python train.py --n_layer=9 --d_model=768 --n_head=12 --n_kv_head=3 --head_dim=64 --d_mlp=2304 --vocab_size=31602 --activation="squared_relu" --norm="rmsnorm" --norm_place="pre" --norm_eps=1e-06 --positions="rope" --rope_base=94600.0 --rope_fraction=0.75 --qk_norm=true --attn_scale=0.216 --bias="none" --tie_embeddings=false --parallel_block=false --extras=["local attention windows", "shifted keys", "gated attention", "value embeddings", "hashed n-gram embeddings", "an embedding shortcut", "skips across layers", "capped logits"] --init="uniform" --init_std_qkv=0.0207 --init_std_o=0.0 --init_std_up=0.0207 --init_std_down=0.0 --optimizer="adamw" --lr=0.000839 --beta1=0.9 --beta2=0.98 --weight_decay=0.22 --lr_head=0.00456 --warmup_steps=236 --schedule="wsd" --decay_fraction=0.585 --decay_shape="pow" --final_lr_fraction=0.0 --batch_tokens=131072 --seq_len=4096 --doc_mask=true --train_tokens=890600000 --steps=6795 --dataset="wikipedia_en"
Each number is 128 + 32 x the weight over the matrix's rms, rounded and kept within 0 to 255. Layers, rows and columns count from 0. Numbers have three digits each.

# layer 2 MLP up, 2304x768, rms 0.0485, rows 1062-1472, columns 320-351
149141093145142200159121143149149101169073120109136218087115131128140146079163084169114118119081
147125168105143149141107121045190114068143121144143129142145162159143098058215063110131142096069
180188179191092104127130155137125090161096101112151159106090137173141114109185118152118123135115
064137120158163105093100087097145098105123126110113115171122102066164187185116119120112075121142
129135134130115139127164125113100062076107165127156150104156083170113074167123124097147157134129
149109131145166094124139141127133199146121163179161104162083108108154137151140145141113122156180
171146138135106209164128183087145189138140108105157165199149096073108174117116098101172147149113
128155064114149145137158132176088134074125191145133119169105112140087126120141069110132159109159
166130143110179124127153153138174128142082137104146166118179147157071108116181126126120168117132
088098136072092114111117134116141125076188143123161057130170164109143156110141108105156144111117
089148147111133118129141134107144192091120143083140140100075126071085104117070120130155192079163
104136117106079141117144082125189114043083159145134110178148132118127123129128158182124104123136
183135136160108081151148177143177172153139097112143146102097103078138136137076084129134114147152
107080102146143108129129146107152091177101155193108126155116142140141131149132143092073173152152
082159146153116097080123114080144195096127162142105127069139118163101108157158178144133100069100
141129152116082112138110061184085131183134151182107095195161153118133113112165100119139146099105
107100109090165207101074127115144096156152142180125137109107092100136077134123132097109122165115
165139103127186130155182102121133128068099112089073136110138194084064072066149129140100170160134
117125076167075118128210088106099121133128120142144088081103088108138099140127079128150138133184
157093106132222126124114147159137110097113157095149121154088090113170145139103125115147147100086
101142098121144124079076151147166105075097178112130138114045071095122176165110120122110215093138
130137135095102168095115111206130109163084132142117138123058144104100159152081122109219095065147
197131125141177163096162127158136117091144150136139194116115159102139125115132085088115151136124
149106094167085189182104117093134093093132147152111154145124151077113211180103100119149145137183
143171116142111163145109088159111050134119122126145191133128099138122135133145120137129184096082
102184135159110155138174146192145125113135056126155111090167154175099115101091087127127096132202
147159142106134102140104111153159131071155102122170124150169179173063168133141100167147119112130
133094138158170117138202137150160194164119064157118141157140120125092157098091149159193082133129
125106190106187152045120143166101142116138132102135022102087141086077125157163175100133148102205
132146157140161181169182128062128140103103142169122145097110128116112086116138128152155105117109
031101167143169140144141135143198203064181144121116117094118091141130227066195120152161127140133
074177136110137135110091112117130176147181099195140096163094174110174124127163148098134170104172
126101054088172151214181101128138091102102110084145144142111041095100106153072131154095139182131
183162118121113154125136107167123157139106116133098132188111096155143167093144144123168145104146
107123165082129153130083065159180058096113167169140120122143137094117119123157108105108104144117
097119125152152154152130165127104126156076126134175178085109148083103103104128114196155146120143
179156141150124100098168098175158152069124164093136132091125072087106113139195131145123127186139
093119109111107131149165116175223139131136160053126088153217217024135142070137161166163181122163
164111123096178184131134181199100139137070158161157135149150152065109135149167074102152124134150
085128169129124153116118156089126117141160177131128096157132105104083119137130133172170118056167
087100116173145158134078125085117136116078128080178149095129078155095118114126180164121130107140
179194091145171123134141113084128078168115177138128167096099096126167100161167114135115153164167
105122077147070142168199134117097125128132117126126132156116101136104067141131112134082097140136
112117106107071126135122143151138118110110103117111127146110123143128159139122106116137134106126
114124103150127146130122089172161155126127107143142131091172068123134112081196028122133147172202
102167167076057135154129153111124099115133137086150132136077079082143092088167135131154129077117
134118101163149176111133107182145104126072089149115120099174111152149146143106115126119135132079
131136083108126151141176133139143110106114141098067167107136128094126075156151110148109124093110
151101127106146157092091095118172187121183121130147089109172106180168194102161093102125133077125
126174086135142137120136160109124166134088113137141114110173163082046188137158078117096209146173
114156059146158139081168172152129143107122164152111190140103111144128185114152110141106125128107
142119114128157119127104198165144096087140180149114157130167150090079072176127133095125152154151
144102135094175123051203131183117175085118128143124112168154131117142130094118092138107200162120
126116095127055114207124086106158102061166136090131121154095139140126109138152144088162156206161
083130080175084144099142092089138132109104110157069137131212114150136124082157134068153122159178
124105117151088152100150122144173141097128185147083154102156160180153123102147149147169178102147
129201114190078075159130119139114089127119191151128084090148035076114067137122148165111144093217
101148168124106100120084162180132115072125163135146141111135119107125222013082078167142095137089
138143120163138196166238136129156120128088153140158077142156134119153151100142125193165121111135
154121205079153154122103175087141175088150183131123106085153129058131104131121151129131100137055
131061134112153122197092154117133153159103137111136117169122112112194113116088168150080112116143
134158118114150114078121155115135176118107134128102138151152135105084160157189119113178136075158
137105157197159101146166153087148152190103115096098094158177147127049104180153107167141117095108
153181128176136109159087070076116157162130142156170177119108133116107109114100138146151116137137
116191124120134151150117115125133112095141150122096169119115163049124123155175153152121131176125
165102117142172151139139138108219148058086108108199152133136047147172156129136067138113129073105
161106088087157148141144137147136154116076103095098078176175200106162189143086108125148111117171
222162147080136109114132161161142093111130186125205168151175140110173200163152078121129133105163
119112101115142124142196129146169065081145139137083157118159081145088094091125168111134149154068
129147119180075173113109159118179114092146110121159080125146137131064150138111115147192117080150
147073131134102122135092185117130105116139131073151104128174110073095141100095097112126161109113
158171071071130191171110089064131127198103155105126104195111107127113066191094102118109094121126
124121148146129152079076069166120084147124130097141147098125054199176117143112151142141109187140
116130139149154179135151070132156147175125130105103123080148116191154085135131048150129105117143
171084110132154089138099077197144147090199156154122103174126093100138146078119153128125193158163
126190080155128177070111123121087094119121113153111117076070136132102175167120129116175089112102
152089195112193115084176096167161154158154114082057114100090121162182169116101170105110186177083
137107119121177126180112164121192164078086129180230086092126159102138076087099084160167137091099
093074176149089176116147143130174154136147136173116096148083179059140154104158123163116073179171
137043044151093136111099105121130105121109134158109117144111142128076211161118154203127123161149
099152157117144135062109177100099116099199123167112102114157150097091132109126138144147135147133
159168149218118127146109168142143143094124117114112124098097157115130134105162119111125111129125
069127100165110152107107152125169075066128156149123167127080106151201123090158115121157161192110
134164075138129119134050063180117175110177134151126105090104146092104133095199077125129108135130
109125113171150098160107131163120143156150152103141155091110097173110107085119077089090134126130
161164081095062095115144070101120122138106106147140108133161160151126214116126164157145117116133
135087158164135172150143097134112155146112186147143155121070123127097145210169112105145104152141
147109138142138155119136085113119119114066123119160118126162137130124119075085087122145122075070
112170104135103187142171097156221080203155173134152118111117126151083071132126104146177162127143
100002079094168198101142120101141108039151135110066220127104159076173139102152137128113163183102
086140144114164112077137135119131189130161149178104094110211127176168147124168107204150140114100
192141062133092160106131191116154166146173125187137109120192174170106145126142139125172126121163
182120183113117147143133120092153065125095149101131183164119099121104078104127185116079117100148
132104147132123180105112166181113118144078157156158121153100050165111137100158151178145133123095
106112107164129158176113090167120089135157145134132107121157139155140168107105093174081155180180
167096082103161091146069146143153115120195104092109166070091076133089121145108066119132169156146
107113095128112178113145125092064119143147148142124126180131179119134170041119149139161141181139
187115048134085141124122089127099111140119172152149150070161117155122147168126098129087144167107
151186128098117192148125130115131111128089120101122070088126102133086141087161176143153158133135
094142176120164154152103147139151120141130149158160096151162130106101127121110109135193163106104
112153121083104231198137095112116127119130121198127157138105186164148136160139106112133144116076
179133091066172103093184097094122109122141116113136119131123155132067169120141040140154156098125
117126132137154116112134132162133176153148135093148124152170134101116123127126115160100161154153
071154088164138112104163115125190139136165123149108166163164168126133175049116082112076098151169
154125141153045096157147149198124188146084176127174143218078068110102061019139135111156110061042
160172096078110135122070120107175137164136154128078147039087136123129110084111154111198142136125
158120076086138210178109137137160169118120129090127182148124111110122118123165138124167137093112
164195161176205101120125134138099101132168104139173110101112148132099163132141099152170180122125
132134086129142120146137137155151137095085183109149149170126135103107151110108096114154113167164
110158123122171202137192158153116098143124138177150124120140116124100062170164174141155099127153
136095154145068154127134101132161080093211084117089106138160159116151113045150121127143129124171
102140141145129121137102094130132144078147142188171119101155110152154125107171130108095152158139
148123114116136124135140108159148122090096134156109102093115140132104139148099130116154214140094
152094183085151183127165129116157113160149119110075203116130106128103187152201158163171134113082
142136128110128171088140069140161143074146195112153159175108110165166168087177112130123181137078
145126117152181117144076113161150110075100145135134153098074099156149116145046104095120128102162
100125116064082094121113130110140133078160060155099063184119086169178137171171165163154133200215
105122103085039216139118119179195154101173112105147049176066123156132106074168125152145108065060
188183104111110141114132063172136166107068167129146124128112150134164167175111106138128095141126
139169126071148136127183144125121150146130176063120144071136124129146121155130136149147091093114
134125114192170124102132110127075179102153147145093123163167096118180083093210141132168118109138
241146036093173157118140118203137149082131144093110155133105147102101246096119143110156180131069
113145151101106140090140085166157126142156154148150134132155104121148087092144070112207135108074
132114146136135122109128130159123131083157119104123097125123168113079144119150121195126199142139
107080151114133183113083106116164150138110138151148134148092154103117138160144077104177142066157
137156149104117165118118083167140116129067162150114129163121148090130090097113120118117152167157
118116098134159107125155179100103073152135116126096181083159134139118124074100093134112115116115
157138088118052147178138086124116073074156119068118186110121168170090201063135053094120131117111
189110165111115123116151105213195182103151096155184125059102137073112124016074115170208162134145
120158124121121194117154157134148100097125161075093144147152112102157108118129097175144109128106
131107143168149099131149155154116131135120116085093133147145144095071078113132151152127218169098
088120097098080196108097121151156105082106182109136142143158065123128185095136074108143155133151
159097160168097128106101066129129104113137136157189134154197144111111171159146145151166140084179
200065128146142131157123150073197147096096135073145113069203098115119111106135156094164154100095
163109153135064227085107117125134111125142152162141107110100108177130109081133135119132132129167
143092144136144112147108184152165193075089111103142101101124093131142086091134131156169171087112
106093076125126184142128162104131107133137110117110136103086158179101138151149144155179146176152
126171130218080156142137135115054142161126132094114146128152134045138149110159114110153081118137
137182156096098117148140097158115188125172116168156100132092168061193153107148089135122159082123
146154126111139079138143134105107154101108128044167118139101058120142139102147108124176106143169
150111099187113105106155112070169152082139076092098136130140114170075084158095122118105158132139
098138111133161100182141047125173145129123097106158119045122099117065091143091155155162133148115
073148142142127197150130156155138121124125134132104178094085098192153197121153127159097171141126
097152188109144138127104108142116069121118154087121134132170125123155115128121166122142120129158
179112071116098162137114128148161172052120115169082139114167138100099143127138075152134144197153
153109087180144146120122092126146136102105116069165150191140120093181187120196119148185133186144
125109159113107132148101059158197099108160117182118144125160108079152118101122088135197148162132
127167154125170161148154126139106134137170182149193102186120112105124217167091174145120137164140
131059150121106191140112100111158111133069140110131100126122114136163146129151082112113122144101
083093120096127185129084118119082089097160136130114199048105081111110117130130149117133146129120
148132098120091137095148141129131101127156167145151117241141097142037139128128131136149138163184
085101102076172121156101166098154131093132151158111061194173123082138113200097160170159100133130
124115127186126151093094144130164125133139142187126143137147151076109109091180100112139112148084
157130148138062202151097123095103129138094147118124119151122177147150074072170101169204121089121
148139097128093148119149111107121148155088137181121155081107126098102070154092117122139110120147
110150149134161146147150111122109170093130132142138122176159152118171145121153104117137160103117
106056145130151145160125169109179137096159112081107155160134066077190190111133130153120159092124
144194170113154210119149095158153115139100161150135137171155107097107121150106109111145167068156
205115149144158144139125138128158089131157178151172198110172103199100094127170104092122164163107
114126200101130125084148180145169153149145148160159175136111137093092123139130157136123105145113
118116145102083193125165098107189131147124184142106147135162131159190165078061199130163140144127
130086140160116103156150084183084159102157063060077174084123067120133120101148158081127099137125
138141125167091137096111108132101147066140071089059112174143106113142206119101072111177150041157
131198141126104141099153120139199186129159108102125120170133154128107104124142142127146155122119
143130169161177143213108160127162148104149122052066143192086061121092139145181075119134144107137
105123100091196135086107061105192107143115145106125148172192130150102129067156139145125140125121
115072087096156205150157133172160140097093130102125120151040168158148115087133123103112124152111
152170080084158103066171127149151140101122127116138095182095154124066099180066163132143147089115
107112077153135138176102124129144075193110141081139125130111127088121169088164104157143221138107
140185119133079136122114110079176085140144095123095121100122124133121132097130115158140155088126
142150149118107058163086172158111105149058135116142123121137165075093129074099118149143188102075
100083145044188106110158119131110090114106160136135153116143119119125167147146123101121137122150
166178141127158145043115080111150137157170120154138184145175085131162087078129111133089165091144
180118088143168139114133179113137145149126142131070104198139086151125114109129083123119147147151
087161120119165108181139121150200083144125067082125107067149163097150130085087103131132101128139
178092120084126159139112114165152175147157153159157135141133119060104118088125162115182107104098
095079070132106160162115112113132128071165109080116095082150130104143171108141072168125138143142
103137138163148089101090168145104124060110149171086069120128142106201147073136163176130181091116
102063144167199179065136139103099170162168131189111099100092158116093139123101108143133143098155
062112089148147169106089144132116134127105141084086087103127125109062164151123105150149190089125
103064135185073169112124085174172153165130122123110124141119140131096084140072152158143187070172
179093170192227131115101114117099161102093152151151061105122131085123127098123120155159089115106
133134116093169161107152154131194113109128099105149206153116152150127162098208117086079105089117
153080060104178198110125096234096092164148145173089120157120142107167134182094077104095127111128
156186141169120100153119095125107074130177134137173114136180160124108039186142093119123128192137
135099069094123068171164160111091184098092127146139131166078126123131169135146070193192128198102
124161133142146142183135121082146170075157151132109103112180128119182090063195095089140221132155
191129119100181131123121151046173113093114129137188106163189136164126147138075125193125136111152
142129138179148103190125128105163088109110132101083134112120142063112136143132118122174123147127
198153098147170141128166127121129157104118180132097144112150082109170093083129118111118191169163
139102092117120195112114106160164097125186129145100116136133161159144132098177115098118094130157
099114091140145166106135142126115078127107152127132143103167091153146160129126123208160155127194
131148084116168181102137131093136065092156123130094118162111147148102117127160152167124120108121
130158123091109149143082100110109111158102085154094129080125148100078079089134166145181161118164
192085083112095173096126145152111077188122165171132175115136137125142148121128082128109207089089
119150097132146169141095113124118120120141139131209143088123099125076120181184124178120101188147
167150128156142118083148087081202150082147132114136095166155153100134159187159103140116136124135
150096167116120164133134144143138154109149134121131133125133154124156146098100127160166087158069
125098151104098147108116084108222132129101119145130112096110128101106095088163101116119139168092
150137126182135124166108131149120067108086147123123114073093087129126161149165119114118164132097
127075103101165177182114145128220196083110088148172143138112115098137148201158112163137169186130
191100113126122127093174118128143132115096152131133197122124103141138103136121108096136144138103
061055167121105165141074152169103156124163125127123118060146062124195096073162155135108159081087
183144116120121148072140095116168114085133150167131137115158123146165174099155125142134226109160
058179119099127121121142171102118116118144157090113183169133129155120123117201148123127077105175
093105123159096132120129074127193125105138149088097101121172112138097190092132066099145160114133
156169122132121177149163143114142172131084160125115112052145146132169123056140117147131103137116
120095142104145114155136179112112162142114139109108165159142066096142193174112097119127142108090
048117133059066193121114056114143140123185106120135101183140157149117152114148120136137122098140
175105134175118152143063151161081162103163149147099160114170134116107163141087119144092152142138
114115153122116133185108128116177163193116161096173130126153111130137129139124121106136116120146
128160133124123144142077172128101116096127147153142120118186099089167072153067138125169149043170
122097063173154160173082117099141181146077145162125092099181173132146139119107124140158147140169
107112096100169181065177163144147120136154146126101129122078126072090151119121172112118140078143
072157068112126141127125091147158093106110136136145102136095140156129151130093131125086169136135
160093081129141183172093181105129106117109087115175115107095143147132137116157136172151144068137
131150183154117134119119127110166099147172121157147129133144164074134128119202119112155162127162
157140175105127116118118117106150101137137069135132127080088137084132095113163164136088155080101
103087107121142147140132144128116139109098149150148094167119119070103186130144143134143110159146
198094078041151125141211066196147183097125144170198075212157111156125205122134086137205171128121
122101120121182108127130081127122135117158114142122187190107140153148132142183134123120135160089
084135153164094152119180133090172084170167141130172204145168151188102117126134172129155146116145
126131111151130111112117074141214154102111138141180141165161139115138154096143109134188113143129
100121128085121115085163093171095175122068123170111109193139175200143131124139104113152223150142
120104131173126096134159106130106089106163125132060155114155122083142184130132196146111141081138
200118158113177146119121116145164128122100153126119064085095096116030145183147086118122167136155
166130089161118146123114145103189130138107043115134105220151101147078095166102133143100164154176
127178169157184129194085112125166071130178073220092100114121175178163134116144118190160160171138
135138179175141138138066148128109154129116168159156130162100081149130169097154141157081166103152
177093059115208161176183141122107100129084098106125124113168069085140149138102126164129149112113
147151131072166123122122143113138124138106129101138087114147114119118082179120154111159107064155
140112119095094153120142128115092081134133136116128131085137146101180104119152173139130151062139
074133103125086143129092078081139151091099137144122164116117095142164128127142131126159189103082
084099094163129129186116131150101126132118137078146077072101125121090107109114129140114115113110
120138144161160099176143105103110132110116191144126146134135111140095147135172052072135147135103
122110127141121139061173079132145155125132122083092150107036052123084116052115135114163220150156
179135040098185170149107071129162175101153096136133147114130130091122161072138129105173121111093
119136141104181130154083137184144109098115158127139170130145073177143119172102087125124150126121
176138154106126115106134133108169086087121190147143077156243130172098153123182060106164135175171
088109166071141153077158159137143132040154178098108130187085100118120114062138152154166162123132
153163047092143191150135100085102090127104166154107119181114090096101108164125120123099074115084
197087069108119100105126109187159131142111188065099152161151124095087117090129163153134118145120
128110102119096104080123118154153160136128077074178112119150107141098121111103127119111170118088
126167141115111145158078165131112144097169133100123163149134141117126148113157082122110215120132
111145112085117141093101121099137140123161105159110131093136120121096158119151122171124109139088
115145081104116118083161121135142116157058131151153093122134127106128081082113154134157139152125
068149153150091113084103137106132105136114173120138126084159166107158093125113125133139101187106
088087104115073143163126097103177072101186124159054182148171072129182086114139166167097159104140
219146136090123155111104181180138138171103194183092115107081103090102152138133032117184158081114
077126098124124142093127070139119095198132125121125116103113144130135110132128115144166159139169
153153104138112148121150090196164106117181134125107170116169081126092113133122072154135146056158
140166143119121145165156118140101111092123128126116106146196140104131126105182169122101190165135
096125076145161165150135115101133127192176174107125084147167016129130089158154126058125154157126
125066043149095196056147126056129106170181091130119116139160190071103140113100128120131160082106
206105136133109176074092125094106130129144084158092211086140118144088157109165109099130145126127
086158096173173165092158117177152152064092160116101117139154106075137143135124142173133143110207
112122152129060117122113126136121056098121148132091247139100112104168108122080109086118115140154
161117138132105130119134173125175121138139182082149119208067014114074136086121127095159123137161
086147120150110199178151143105172142108126154106173099138138118097103140153127114094070146132072
156097115165139113108170110136067138133083127075103139171125139137116090065139161105172107110138
102132082171142185141091153112134086145084119094136124097111115102126119140090141169157199141116
154165134116182163111209096149088137030112113152160111159103169132144120139137118170159086169142
144166121061086122134148143160100079114141148173058215117094109170112119126153139155110145143119
185076093097125116124119121129110175085149153088133152122176132076123190133148095161077123158155
118115131097131131130136079102175143069105157093087135111157123161089149146114162146114132105114
112120170119154097097124137135106123111159139110180116128101152108135142168125082149190122139204
120116158093073176136139089146162117072158163096085176171135132126151177086143120125099121148109
092087058153091107164078098150149083151121109104153122153161186092120171164114194129177193148121
137102082099096089135107124161081153087109130145142083073172110141108147189118121140118158145138
124196130165186171105156136170156136188115155177093221124185106136101112141133091096156098151110
104125126138098141158179068175109140167081134139127129125179117109124138149135087140098152150113
173121103126141129134202133149124123088139152171169059142140150165181137104098087173091119189121
157135125128141145175143110149181109108107083147146109127154106207130123119138140114126123151139
147121131130148144103148093090142133162108059059106148162126137126134138100156126171169144128140
112161153143099151112162121154116156074107201117136140135150047149160133093104094129131140110114
125107055148159144143155073135125154062127169128163138121094144126135123099109139133106135100118
156156092131152127158101080149135132104076174137132132111158095090132145091124121146141127093103
127118121096168142148116107137138198106148149096122089121145101095152117154123135112124178155163
129163053119128180103129122128156116077095144165114147154120061108143145101101117112178133128122
086094138142079151079151159153163119128151091107106149131111069123110165059106138161114172163133
192088090096104139129133106165132123135123152087120199141123056129111116092114134087124138130176
205109186118117116146132115121135133131068151061106159108128136115155066125135131075133151107134
191177096140152130092118125114107112138089173147125143114145144124167092167157106095177110163078
163100106105099137153080066140215079162125139133169135145166161121144089041131106120154128092143
103130180070141128112086089118154165123087111125129101121133093062152195104149158176185141112142
154120104095188127110115123197132128110106103126093124121067127077200167157110097119121149114167
125100122132174089103143067188085103130140148111139169083108097142165179122152093162161131187153
168096158159105145133145168056183098162115114114150185106176136206092053128143110129155114154174
095167094075118153120172129128171117064148111085075149166084130139165167060184117128095145115150
136126110132062136133103094125077133146137084168120122217076120159157165136153072102135164141196
103169156072145179091164156105131149124140124130107079089122163138112128103154128149116158098138
146181147113141192149091117104071101152128066131130111091133137172057081124185113126106150113107
109097112089190124139103132190091136113045080128113181121142115136118143131112131117142146067113
101156122136134115135108195106150143207110169136207108132137160117110095169110075139138161178113
065082086129062173085170125066098116107202081114085145115137195113150139140145111157158154156121
140181104132158128180112107189149088110105132153165131146179142121062093125087112165094158144104
162156069142160176126113097153117119143126131200059130093149131139128105168109122168090102103169
115140080129144178129128137149161132112140092150110112073100155106119100128164128124129133122153
102127092090137110149112147113102174144080124107139123071151071159077144118107150073145160131137
166151115147165134115104039157128130177183129184112109119135168142123138112081135132094090119147
161134140132186149091144142181082096136107151170105145166162122138084162145077116111099188159116
107102165128187138112206108130195161102133156135161108094163151091126076109163117133096142139128
124127149172160124145114109153152168095143146131134088081148156119163135158121082163187163136254
126174134062166176188103083125124078165120175104113138081134137121126099106130121160135142133107
130143146182196106097150116137177164121107126132156190110148140125120129159165105161201164131104
210113090115091112107137097188104170135078111149134093069173106050054180128152152113108128122126
075078130064174151132121136104173171161108112131124107126143100135081112108168141166109156088168
168120152093172125097098124150129112128127143122168138114120088128164129117130143073172144101137
217128161182152127160135117076136177061094157121156126100154095163085059112104149133169136109138
199124163142185129094136097123158148147160105123129138099101149105117159126180145154088149149171
133113095149090132183145093136109143119149181157095106154101069101087103127099106096123164091147
126187096090101074089097095118148134122141161130099104118169074152123077095174078134139161095118
153085020098139143071143171177132137111155170150108128048109137119159122112087111151162184115139
139123122114079116137179114136113095132134123158085140033122155115090119176127194205122159122166
139127120109152119141143137123131167126117162209102105161133137130144209205124127149166147166128
193115125108159168110149096188154106108098193097153119061164038109084131135103113193134144126121
178174146149084185102117102109189094141101155083110120082177117159107122104177081174189152068159
090125146106201132114145136089202119075122157126199131154145155142078143142135173140147141134161
063068073136071138118125116126176106109183063135095106128137140146111176114180068140128135153132
083108136122127177103132105158128152062075124173143201087143155127109146131098155120175143153184
124152120132160198087123111188127057056117132145158167118158177101135136164123098142114099120113
082144138180122158139085092155107097142085138113172167105089097123152100084152104111123125076143
163127159083154140121108159130186172082151118194111163138159165115081098106167114163136112149127
148076113109136159160101089140148083088199112167118107092119139101074176127183107172137157165117
168169174170152150163128187178094151116167189122157145152131131141088130157104148111160152141148
171092122139155135128138132143118110157114159145144073163180150110138127112101168120151167071145
131119169116080081148113115068137154079197161146153172159127097158132199122109073173143191131180
132140104161099132078104153130122127118115122147108106142172118103099158103142107154161134161131
120147136085115207131111154105108205101113135101066157188137074112144151144142163114116118097091
091104154123123149121136112125190174149114116160189153100139160125156134145086134133129152126069
180101150156085104210136156107175132136131116094082128126108163190133083120224142104082163119134
090150079134150115125080111142087117089129119080106092108131144103128112155127110145117097120131
174117114141101152145127115150077123090133122079125120129137113095105151149120105138113137127144
166114090167110151150096111129105121106111134156102136128071126149059189146118120122123099109131
102089096129119184116089169075131152133129088172097121071110159107069096087113169155117118175207
120169154114121156129141124119150176116122193165143142132144092162175153094115125077126118100135
122147169175068119185123159099130154114172106078110130133165088126130159129134137174124171130133
172147134156115132128099156093117164081139187077143093122098116158112142143131104101134163158114
126115130081149142163165155167151155090119142165112088165161142133156140090099108149109148172131
123125109116136200087132165134162095165126179131131165144117105166123103180107109110141166177080
157162088133164159103183182120149161155161128115138143100144149090067126162186115164147163147163
128175111101139146109151167088156149083097139165127129108196103172154116098179141143145107157134
102156157088141099167074159169089116147150102124143066136161092124151057097153057120173155145110
143162095156094144098076140182165101172085111104164105127145080103172104103131065138166124097150
140112177103088234134163135142160132151092169118171139084090119108152183142152105162145164169134
144135194160128119162128160177153160149140169143192161075111102168080125152107134128153172150135
141162110139200186119124125181137155083113131152182116150130154121114142144139135161144136090166
147095145134167115126150108155114165124110160105083196145080083144109103168147128120078132143187
135131078130160099102056129137097108146151140075116126131138148115122171127120086091134120148150
165100096119106184130116074113145095128148161185137160111206156107147117071153054164168118173109
170050137100094212113089115142106116062139108146165135145127115185181202112142078114213106109140
174178097166117216179116097154176092093119100150130154132129126100126107186129048083154144184099
133108131128112166135172144118139121125136139126109157154136139182131164039187139139101166081124
128114092125073143121110103119102129072107132093111127099108089151130125172125131115143142114077
126131051149132183141155121118081157125103117094121104112124111131125096125139083134144152135150
137185154153137186065128115131100109166131184133162113136121130141142118128175125161154172160128
137045133094135116125193135061186144099141090111148130141105145138149246119138127147131103109079
161156147120087123190093165124132132138121096168189136061197148162092086135109115134201156105135
177145113162141126094119081176110097155137183097114159150090155146120092104145100080131107147149
149117114124157189119137151087145102117123127059149136140165163101113134107090140177145129144129
085115119135133167127133128130092166111152144110089144111113137102138146168117141132111157175152
092113135171140141150103189078149101126097150186140123095092150108080110139069081075152126099106
081126115161099149134156137101115088116127107129127128155104142134116092092154060107135116103149
111141115132128169157097145115109149065149094138166163142136126102141185073115069119153159123149
180096109153142132113165147184147182079088118101144116124133128118091142125128153163160157132164
112169161157158116102112077117123129100159097178153109101190091066169090089130167139187140148132
132129131105143135150144092164205131165140189135132140073129112129128126097111096094151147168138
105118106137116151172124108137203137086115127092129110140166148110124142210149136106132155107158
114160127125133134137147176149110111138153119097084101135137176131117186097162084138099193160094
153148080124130178103105090166092202121140091103093145154174083124092154103126110118131118090123
000133152154064127105117087077126159135157131146113138083192109127154159108189083149141172096139
183156148114167136098104127146136097141105118143104127096089119095153121137149096117138091152108
174083115088066160157099090111134120130183115091142155133061121176160104132093145170117157108123
131166120128159205127125157099102177154091160129070150115141135093166145113141133178150131091130
157142083156135124148080161142100170148179166119091107081092129145162199097126151112164148093146
101116149108085135115172122137221167096138168173095174106105127102089085167121111082136107114099
152138147097091230080112125164172174100118149077107144119173122068122137093184135125131107127135
158150147092097142107123086129139109127153207136148184078076121145134128151125138152173161123149
126177140125076198060126141188128092118153168111195164138158174102079162090142136140087142101122
181138118146139142116171089108136099131150164111154110124088139050160090131153100192136141105146
177141105163115188131169113127202064124148121074169144163113106147109113129147138099104147174166
135112112132154145183143113166157144115113118117120115146113142133120103200094135115084134138128
171062130186125092142166085186137098062153118134180157170087157177169172104180152168147186136171
079139090173136167090189140082107144149137156196065220135122136158088169116148155153119091112107
070134063166132142117147095110136110119125188099155102134184129125184193198120170187078136170063
170126164125092126139096128099123076084167127113130146111045043110117104108119140086143131148105
179077124130136081120145092136121161117148130121108161215116097087152145083208093088109171116081
034095178115137156081101101134229075134135138096108098131157082099061109134090054196138129151154
157082100142072181123113118091121175104112094167168089143173138087090132122125075123201133110149
149107108169132116120159149166137137132130118104096147157137081117169127152124130126195122154088
145162141188128193096155194161104131098105121123175130162186129149138162151153144135199138198123
131098106107157168146095153113060076158121129130136116143113178166129168153158124131123161168129
107099111154165122172124116198145136074126099141169147120111054084094143122101103126116139128162
132157096125183196193139107155111124129112131082141128176144084140119103128171125114120116089104
117142100148126176164164148111055123166154161163108146144079166173089066116174158088137174136131
156137177099161179112132124180121131172105172162137195162118142097193193069127164141130169134179
156076131174118192096181099143121106113123153150146152161165153102162131100149159219159180158158
183080149139122127122097133151136083137125088099086165160092125132149149106123119135111149058137
136134123117080120166144104213101103084085198169173163169176134127134129082093176113118088163182
091091113137080158118119096102124110141142066140094177137089201163092119118154088103128158180126
131134118066151102131148159112142157124127098190103073193114113109147135162117089154157104134253
153139162132134158133144151171115092106108156110093153051115078092125100198179127179083140135125
159080106180160167141080136142131124101197116113193201125166156082084100108193139174129118119112
141098120167131126154118118173208114073081171146128172104099162154178084125171180141075144144107
105043102081146169136106133066125106153159201146156100200125103142063120098089069071153124067112
118115128153062148119064113124065124158156113113132123116150162089115189117087132115138149162138
186144132150118133122110119097103121115102097112113062084187148081135139116155121130205134130133
109140145116149142094101107119129124052146135113128129138130108100085133138171062143146213121128
108146134110167162107159108110146157104139126116142086117113145129137116132136122164159129157154
088122129127140160141105100088125118160159142133133145166138161097083102145142125138118137144108
182173089119156245102182126102148187135128161058105151167141157119117115124182101156121105111125